config = dict(
    attn_scale=0.0884,
    lr_mult_o=1.11,
    beta1=0.95,
    train_tokens=230700000,
)
Each number is 500 + 25 x the weight over its row's rms, rounded and kept within 0 to 999. Layers, rows and columns count from 0. Numbers have three digits each. The size before them is the row's rms in percent of the matrix's.

# layer 8 MLP down, 256x1024, rms 0.0792, rows 0-255, columns 992-1023
096:526471478483478526474457512488478489511488481521489471513449475504518502474515530460511505489505
102:528531479490490532542494518519454481506519503505493480545537546507529459539510484487478539469525
101:481511530523485491490512527502499515510556480509537486503492457535501504529491483505470490520479
101:495499497444520592473482511522525498490509485503516473498513460506542530514497507528493528461512
096:534519483498540481526503473524539520506534489475503476518528550440457476502540545506497509533534
101:493484490472495467489514483460538517501456488512500528483514505525524483479499469525487505471487
103:520508508486545516509480482468509500449520481481536493506497523473514486508473448482497487485502
102:468481483497541518518483493481480450500499472510525503474508518511488490494509515520516483473514
100:548514529468557514496495505514458455417484496477535481508479518473511502524501463509502492497484
096:503523518520444489495480531526538504538482515502537517489517459504506494501523487494532502495465
099:538469459489484464522514510493540500514506457475483504518486485478498482483527444489528508481460
099:497466516494477484476491511475478489503454523498486508522549506527481541501527523485486486494525
103:529525468514462477500546472513502497474505486462506553507436496480521509498536519538493504469519
103:535477482535520468473510474506499483526510473553462502483519516506538496492515522492469504503509
095:502488493548506465526546542541483481468483475518507521475505499446499498504492491482512506490499
100:511513502496463456499488495482446529517461522504507514509447458482481461492532523490470491473491
099:499491502511521562543514507469496490485546480506530499516479497514483449471465480478475493559488
099:436543460486502528495472520475504477487542482525498491487456521528490478541476499489474493478499
102:469472499500486511509503534488499504471438527487473504481537512520530555518499474510457502494511
101:518460490489500514505494468478526519507501485541529505495456513492511512520514495508482508561514
099:466506516468455480486488538484551514477506486456532512458510481465488483443504497524517489471490
102:477499531524477510488527528490471550508441514502508488547495522517479514462527509472494537487521
101:487493523448510495471484480495502482537501513475477567518491518493505502474505505479509497487522
097:463529494498507516504484507527474465497475529472468545496488499515474491505533542473538519470537
104:517504444490504518527515490491541535520515526496485512480536466497496520475459547454485493481500
104:489498477482471525453552518492463495478504469510517536517471474481481475427513487521449459527493
096:486491474473555511469531477501508475519521510408502520478510457525464481514467536503508492526441
101:521506477475497478517482465506514521475529444472482521491490500513540492482538493508507514494483
096:519521486446488488495465450488519486513508521509547563478559496497503476518503466457519494501508
099:461516478464470525469494558466512473500499467534526456521497490506524468497484515542478502488478
102:506495488505483521465499523481546533474471516539480461560492553503546525472522525453490485554455
098:464472485468506531502522487450521475457484491529452491502514512540493539522475495476488488521521
097:514512501453479489515529521502512487532492495470533478495496516533520434479471531501496472507477
103:543526493532515530505507491504505525504512520510466490553524537478526479508512510481516546472481
105:513531540451503447475493505513535535478513513534468524468486494530475489499513457474547511491506
099:511502507466477489519515544524536476492462494462521453476475484537512483544499493483502520541480
098:528509498499494480512481507486510503554509476542496482466459502449507564474485510492528503482484
098:508515502533510503473497535499521520489492472511504545512498449512501495514523488476476491473483
099:515468517519541495503457538529404527521450495527507515503520494491501472483490530502535489511476
105:510492531467511579500502547476509488514482493482491447478448499474519538494530528527508484534496
099:481457508510513522483515523522501502518469475455498497495531458526518494534480475480520494489506
096:522514495498542466502522484491488496495534521521514482525450521478494480553537518484509480548498
099:492496488495488484459457502535522486535477502505505510506530472498530466510507451494502485468484
098:472523471519495479527477534534517494508486475486504514525538500526528475485519522498494515477528
099:560490493499523512488475480480490510507498436539489503509498488502493505544498487519529514487500
103:499497474537505523486493523482497500511474499488505480520491498530520507495516470558547485476511
099:475499532431493462482518517477526433452474501485494526482494478536492479467508497506480503518495
096:549481505494527498506473461499502519533472522451502475498444471542525496565527462464491480528477
099:475524515478480526493493479518481494533512486502547508537485485469525514560540549535498501496501
097:493526507549494518496527485478503505488531559493542516505488540508524515491506495517535523503518
097:501516507479462494461485552492512465495522547508533465486483485555527532528503500533468470505497
097:507536462574541518493475463511516521531532472484476508504510473493493482508471529515529487510525
102:492527540503506535506502442546538479543480505457471500490500467511474518521517458493462523491468
098:471495519527536506466512495516482482498464498474501503496468508494522496485514456510544473508515
096:464460478501494534516513477503479529565510471499519515524495509483474470494502540537506530548518
097:475459498521474520482498524499480475517508519506497500483531495491508475520423524494459487498544
100:516482508527535516483474503502481509511498523512523498487497485533446503528476483504493485477474
099:533538523517506449488528459517495480520530499472464465508499541500532457524526478508474526537492
102:525483497525512497502492512483536478536545454544530505502474427510535496486506462510579479503476
102:511516526491490492494487504475483501498449521539494441511458495495473488482474474483508492481494
097:477495488505526502523493451482512500524512533515500468484522463528489508488516520476485452504512
099:554501505478560519503499486474523476508505502542504529508486508499421505473500488551524479507496
101:465455535541474537518497497513504513514503539500544531503508450491486519504486476518472537502492
094:558491471486502535485554512477502495521504507471545496518503492465492526505491493491428508484501
099:524510484486498503500513460478529508436524483495496499499508495538501509492505531514542469516488
098:487486482496493529515563476507500515436532514535536480487487487490511501509512525515497533488462
103:480454464487499521502482479471504429515494483504500514501501508472521497484491509509538520498540
093:523492499454544538488529542504479501503465494514493497450521493513500508501493507525443548540475
101:521489521534520467487504489507532489524438469499529513502497496525477447533481523522498495497500
103:518489464503520502536425478505535528482522488511504489527487494482529505536440511517495484495489
098:462494562515488479513489527493500497469462487459550498484509454576499444490540445527514551508505
094:479452479517500478491503495515494438516527490462500545507484479471490514507499536499464476463550
104:477515536521473495524527507458480519508550508522499491525493482489536516504505548477499463512471
104:521488487514492486514528509525529518510483450497536510508476488513521556494507495542501522471493
096:484497495515516470484505494465475519517511574479463493473486521510514449489505498509460503497497
102:471483498473517494489520529496513514504509515539520540482504470527515506527549494527511536505472
096:536466488503492517541518510474470502476494444479520532471490531573550488476496497548477488497483
101:510484504489511533509483495491528469517513494507535500502482501487472494486537481489491508487481
104:518487550500498502512492510495450468492519496483536511506502508519460448540544496500529506506487
101:500526497505483513485482494536482540497493454519461524487527491476548513477473485500528559476506
100:490495533490508499500503432514496485515464481482539503516491507511514525512453500500508467499480
100:487470478531481514496468433503515507475481475506506547509495527476490485529529510472485456494489
100:524516528482462473512515479512507464527481513540537477505546480505511533481521498505497514471485
098:489551501519532536492482479519498527565532470512489491528463492474495523484482508496475498531540
148:502529485516472481440481497511530485495559544509517523493558492485511522500473489513533509485516
101:471483513487470452572512507496492510477481499445519543512484459550504519502520493479538518507483
099:509528511532501476510484509516503497475496508524477476463455525462518477519509497484477512522475
097:541534508532491496468461473525509497537498524448451482502478512432471493505502487501517472472503
139:469501500465482536508507494533500456495478457474503491464489473500529489492477523534476492465506
103:514487499498476509530514525487417527506540543505478505495497496527548497482498499503486484506544
096:506494526516493508516511517529534539507496525513513553471511527503444483521490516531445507487463
100:533537497510466485501491504495468499497529477531544498497496461532481520521516498494503510531472
103:539475510460476487499528487476466514486524526521515456508467501499499480540512509438514469531534
098:485510517538501478491501463550486522503526482481485483478528508461499502507484509446539451450491
093:512489520479545483515488535478529458492527478487517460509519479498510470480500510549502493508495
096:521534497597474462447480486470499513490496489551481549471489495484504496504515500467471499508532
100:471477514535485467488492541518505519503510493522539532465493587521508509496522527510532446506538
107:507524479480536521491492520500494519531459472541503493472459493482525564530477499522528507483468
097:545537474498521491494448541499484540476567529528509492479452464512489441454464497472515506513437
097:453508534463514518488486511484473488519458480494486493480527495598471474488489522531550527487520
095:509478488535494500526505484491495522556478464493458482461507459515524516487501456469514520481512
101:508507476471491484483497503457513513484529496479493532494500509479540482514478440545527503547503
097:490511509458511475508511472478502510511495484475475504536478490511497527506490504481495452514537
100:487495506484459470493533506531510513504518473517502518511500463456507565501511506498516534532474
098:529538475520512506538523492499509526493521536478474535531499522448461485497510465482478497519447
103:496449464500518478488488479522487470546516530446482501467460500499532461510473556508462480468472
099:524497494526471558501508496524528550546491558504498487496513482481488474498511506502512489471482
099:514506518483509517479458520481530513466516495510530533475525517553492499540488467503540488440500
103:512525499526478518504476476477510466511517503508473517503535502507489521510490503519497489542533
099:513550500500510542508508570456527525508518464489513511469514486514477527513525505508503486504468
100:486500461493467468476509492515450482492517466431532507476476488461536468494509488478446498500498
098:494504533466489506487447519500501515508488566484504539460482487471476492476473498497521502488467
098:489530488485489540494485470534502481544478529558479463539480509467550503535492513507475506518504
101:465477493508510509499529482481499520478510477541465482472484462524499495481499494482528512527494
102:486521505524474524498497520475523539541494479562533507518483507503490531507494537514460535505517
097:504484484564521506493547505505503500458504515506464473511540484465486515485467538508470519500498
099:473482493536550522497500493495505522488460486474541505451495481469528486478510513466492433507487
105:491520486520461468481489514498495523506500503518499478539506525503497536488504486481503488526504
107:486506503483508460538466511513518487445497474545475491587456515478446460497511505479545519531530
096:526500502557537464505507468520551487511509483444519466468547512486496505525536523456469490484545
103:470485494496480469541553526519458517508561485458535500516472511484498467472513513476515488488549
099:506500530471500501500525523477536455526463497522490466509528513503474492465527471525536450493507
102:486492509500500482505436504534490493508452493481470535512545467486497502498532470501509456470468
107:509544524560491463482491534513515521496432527510501486487538548501491510520536511533486514497477
104:521501487450518514516511478530529531471541475510505532503489524545532486511535494500500434496528
100:485472545529535541480456500501480489504515487442496507501496503480491461507511506474460513517560
102:515452487486541497501514473448493504533476501514514527473551493491512496439486507477512481515487
098:505539491548546507494502468451524500492525491516487505443502497490485503538501461510478485521519
095:506518490493483510509504535494491485540469487495482496475544512464488515470497497502517484496472
104:480554534523479535485476520500474481548479525489513543499478499515501499475487446546511515536487
100:492503522509492466492533483485497476537488501489491503492503498494485510537495446477497500486555
098:495477491470474497523509491510478517540476482485508434519510498520517452501460460522487521493512
097:472511549522510483480486528515487482529482484485522470480481528523519498551519522538537518510495
098:481521543438492539498489501500505526534488502512527539505504497469500523496515484436522499530502
098:499467507487533543489517507489460479514536549518500504493517515484492531523519466517490501481522
099:502507484490450480525512468527499463505489503536538464462511541499521494524499481528506502507543
103:507505516522484499475509505452464493476523484568510515453489468526463515518492469514508475508493
098:511534489532497486499514502494510506506497490513529516476463524494507464510528476494486502516538
095:483505526506496490460514490479491508472547505499499525512528489486527515447501468531479502492472
101:518507505524501484487468483455533512476472514494512524517525526465477486472498508468506486537496
099:481551486483487513514502483511525521505466479502503519498511503487501510527526511509493494510484
099:507488471522509511488507494492496485472493514456520504485472479466510466514490522515488496481508
098:456496501469519488468483464517518505497521529507526528517448505488525525488503490494506503448538
105:453507548477486510497517494462476476526485528454473492536537530492505441489474535513518510524485
113:449510500518520518514475500511496482539519515478468504499547488504518477529485519461505463486495
099:523506506528492531497507485519454493466513488483505480499519485525503467523485515498482497501581
100:501517498506503518504504488522481496499479492516503479475521479491519487516500508508454519477499
102:518513505506474527478500464448499485533526509457469515448501502531486440509503490515513487501490
101:505505468516482499501471485524534539476544501497504532508530497534535510505482517492505512534466
100:518480534489525559514508494493507467487529508475508449440506530483554497517475512525477530515534
096:504536504465514443538531515526476491535481499521558516461505527498482492475501529484512511524568
097:490533500522497502467481500560497496507450505506491481532489492521474479508482505483502500523517
101:504492521527535503481486480502501485547467464517516493508493499491461524559478463511469513500509
097:486503493506516454497474484501505480470516493451483478500511541488473497508499489486534492500477
104:541473532459488505491493456507523513459526508506504499464506513535516526498471534523540471495474
096:498537470477495515555502492494487441529505465546499513470531520615508507511516496490504508481505
106:477508465480499492514503489513483515523518594486491465491475482500512484464480467543500521492530
105:469498496462497434524468504486482480510481464483526510538514510535494502491551516485544536514506
098:513489538496522486495524526543452463494479461509489485492478509486469496458476520477471484506493
095:538489488547489500476518492502519463490523504504505515502451454474483486516490529465488516458514
098:481476477545493502484481498498514498453559483480483485511504500475480509534540498489469511501495
097:533486435572501523480525529519482545478505532529498555469489494475517462483508528492532462465538
104:493523467506485503486481491514516443521521474461511513542467478527491509468480513520513461531495
106:507501494508502467512523512459503480521550473500522465526518460511500493489502522533538513459450
101:473491508506496468510533549489509457463540473510520522565455415492479524468483514469488512505484
097:508479473450490521526481449505503499498499567544477504510494526480478530507467542508497508516454
096:493515476531503460490474441485452524450483499488503460494537532523514513506512467502460518436534
096:526500533522494461499448509466460486493518524474501541500514435465437527440501538507494540500481
099:531517496460492509489489477514547535490482474520485506550481515476527507523508473513500494519521
103:476455488490507494493517488487478483506538491492504485474504473461474476514490506503530489507489
103:497506521500507502477499509508481489473481484534465482503516506555492488537513483488476472497496
099:504438535492518487507511473530469483483479476524543465509516479509525494501554505483506495467482
101:501531507482513542502514493501465494492487536506491460485507442467519476488496500519483500464516
097:520564526525532468480508494537485538476481504541509535457493503492488504464482511512493499493482
098:506534496491523536500488525492497448473473465545503471528519503475485484461492513470519497478508
097:497529483476498481514501502507485481506535464498519486545489508524481506525493479496478530514528
097:487515500518495496484518488507492498496493516489545543478456488480478458521469510512569519542484
098:538535493481504487516472477524497542456517539494509506508481484509492468477507499526511517485466
093:550497463469513518493512483504513481571470520495549489560551538550505533507479544513505482542488
101:489535503562507482509524485506540503540485472481506501428511485499498482476479541515514517476504
097:517491506470549485473561525509486480471496504538550519463476509488481498505477523521489514517530
100:444454536448486480506478495440471505529533497494475473502499522522512533491507464553484524498524
097:486476535495472534450518503552488495523510495506450485512528493481479531505512490479497529505473
100:517467475469502471464487518490546473511491497427497488497515464516504510455510524499516505462468
096:513518485470458515482468552528466530500526453452547518513497489523537519498503514529483473477509
098:553502510493496493461487501528460479459491545508480508498502511455440518488475511553484534483484
098:550447485507501518496518515502485491570476454498542474463502508511512469511484543509476452473449
098:475519519482521463509482513518524525490494525484475514458486513483503455494499531465491516506547
103:508546520512518492507542517534445493463521517493514475511460521485464503459467498522474535526533
097:474489462534503528508493533500560537573530521498485529477516485487487519517524528548494527535525
095:496455510477519526485506485516533503471511492533527529508510505493465532477506534498490453502437
100:489501537486468519499491533501521465503458476517540491523487521486491523496529549513503521571518
108:499467539479485466505453517503530507496493498497545511496497492500451524445486554514488479518508
099:466514500543485518464493510524465551532494518514507492491529517495494553470460503440512505475533
101:526509555501492518512505498496533537483519557487505512542494534486532518560443453505489467477501
102:504477527497534475489494519482527453487532455444508514477477505499507493482490522529529500505486
100:478511515473522510495485488491499521501496504450516484456512503532486483480489514470488510484478
100:506539475507499473462487513492480492506537520522539554495573521463483482487464520509479495518508
102:470507481502512531513508467499534555478495533440494515539485493490494501522485423466531501519504
092:474511535506484534526491499522532489501480524484548523519522461464469514494526496489479493519492
099:501481551473504508482499493514524513527487463523514501521519519511517504483457499477499520514528
097:527512457516495482521484460459481477550499480535487481512523502519490467464563569472508495490470
103:493484558500537495501541532481449493516527536522490507522526498498524509496490500463524470506486
095:504476482500532485499534511528554507534538487491490482512503476507514516492505499469485470527530
102:516519488516476491494503501522496496492514474449474482525500479483516510498510514491517492463495
096:542504426511497513521496538485512520540522498489497452475532512525502465485485491483454477507462
099:526487528531512476525478508479493471520476485478481498550460490480494490498556467464544490529529
098:489479507493457505532457472518451519494491470476439526460518490499460460479545494519543527481477
100:520496490513493466499501511482507525495530528489522491535586486478513517542508469528510545513468
096:486540503542498532459478483570459478522460456479511529476487504479467484486541471447480476502464
099:478506510512500545536503454497516512545531519489538493499519492494504514487500496536510504507505
098:515522476472499517503496464484511464513521543509486523468575495457446514511491520476508528511473
103:500498465455522516472492523501514490443473482490508484494522548538512505479505454531504501526477
099:534526484516523513462482504527498487525497502509412454494465524476497527498479463486486480493513
095:496530469515491458479503505510501496565531526501509495462487493441507536526467501479465514544498
098:509475520461469556518534476541558506491502472528537537509538480488520478498489481523510514503480
103:508524512512509456508471468506455471508475523458484474474518531513478496499492454497470509536520
100:511505480489518514489536490472519501416540525501489484477462526493472536491478514483511461530466
105:458510527513490475508506446514509517475537508499502465503469532532514473527496496497530483525514
100:470517493523493511492515516501492499497506484497475521446479450492530494515462539491543498524510
099:481461448484494497495481468546514528495482486488438568572479504485483517481505561528501496455518
104:476510536493481447508534513494482495478514525481507463518460463482492515511472522485511473467483
097:503524501486506504511502505497500532474502507489478464507560529535558514505492522505523499470526
099:492518487523498512486462504483501516504473484515490465471445500518541577525499523491489504533491
098:531531492515508418498497507531486511526518512493482457534508524517517509494514500512506528482529
095:488437484493521470483514521496479512462511479495519472520465480488518531522521502505504521503546
101:477498518482522507480451517473479524501492504487540471476541521508530478501536496537464510533544
097:489493476558509453496500498510478492521448534488491516474465492518503495498508508510498528553513
097:544531458484467476512515459522469538471494523493454496540513487459438480559504514510501498513500
099:479441518468528487497489537494430490530520462477533494490461515524511476534549517510548483493485
101:487503485496501518503490450457480457488514513512498552537487565532516487487515477501499503478441
101:467501511520501487504568513533497481488510504500467565486522495481480542467519504489441478530508
098:536517480515553495507529479493514480523533484506474534500478467548493473503474527492513494460523
097:528523512488503495498469516495516494492524488510484470539550524503519488503457475458464500474522
106:518506468506508455517453491462525513533481494491502496493500510452512550509499465526537513432497
097:511493471544495510473484477507483466511550543489536497463478508513490450480513485482505453457506
098:496499455485468511527493487526541509486495512496504479485499558505490476524509488521496488486478
097:527514469521492496513493468516472489510487527497474460440522499441509520534492496487520509534499
097:474478483506492488472506514507456506477518523518551459485545517511499444528495528520528537522453
099:521433481524518505498509503493485518518537490523533477484479484508483467460509458476510529506488
101:517496540556498520475506497493453513499502476508513495514494483459514505489487510505537511506523
097:504528500502516482464521479542489522471520544485466488495475507535487538499507504477441478491496
097:460481508520473517509449524502533526491485438510507503506456461469516471512459524505474547544519
102:494544523461537505491478543540495521454500517526520506461496483504531521514489472493484501450474
100:478482479526540562525478471521538527472487518507420546481474530464509451493469549482511550501544
100:470531527489500541509461491499497474520512531452442531536481542541503518505519498484524482480531
102:481487490501499458500540494489462514452490470494475505506505468507510458495475551485468522502490
112:555496521528520515525456535468532470485484451451538487485472477475519513521481483466549523499521
095:486489484559540479518496533505469461501558516533508482481488495518485516452506459514481468490475
104:466516533504507500494511480505471503521487489464479492489498492506468537552514508506471514471485
092:486498526498521510525475492503490544509464545471475508485486476502512499519472525544494467541492
099:499531530465511505490506461511483463458508515522478537466572458466501519522462498509516485504505
098:480520501519472517482463484528507501477528465497508511439509459508454503503497530477498482522506
093:460515518509510511506475524503488491552493428520500484533469515514552481495495486577553469512492
102:494514465479458471535489485509521518421470480495513499516517511503483499448485542499518497537462
104:510514490454535512475498455510468455503543466499562468477509447492493523421499499516516473484471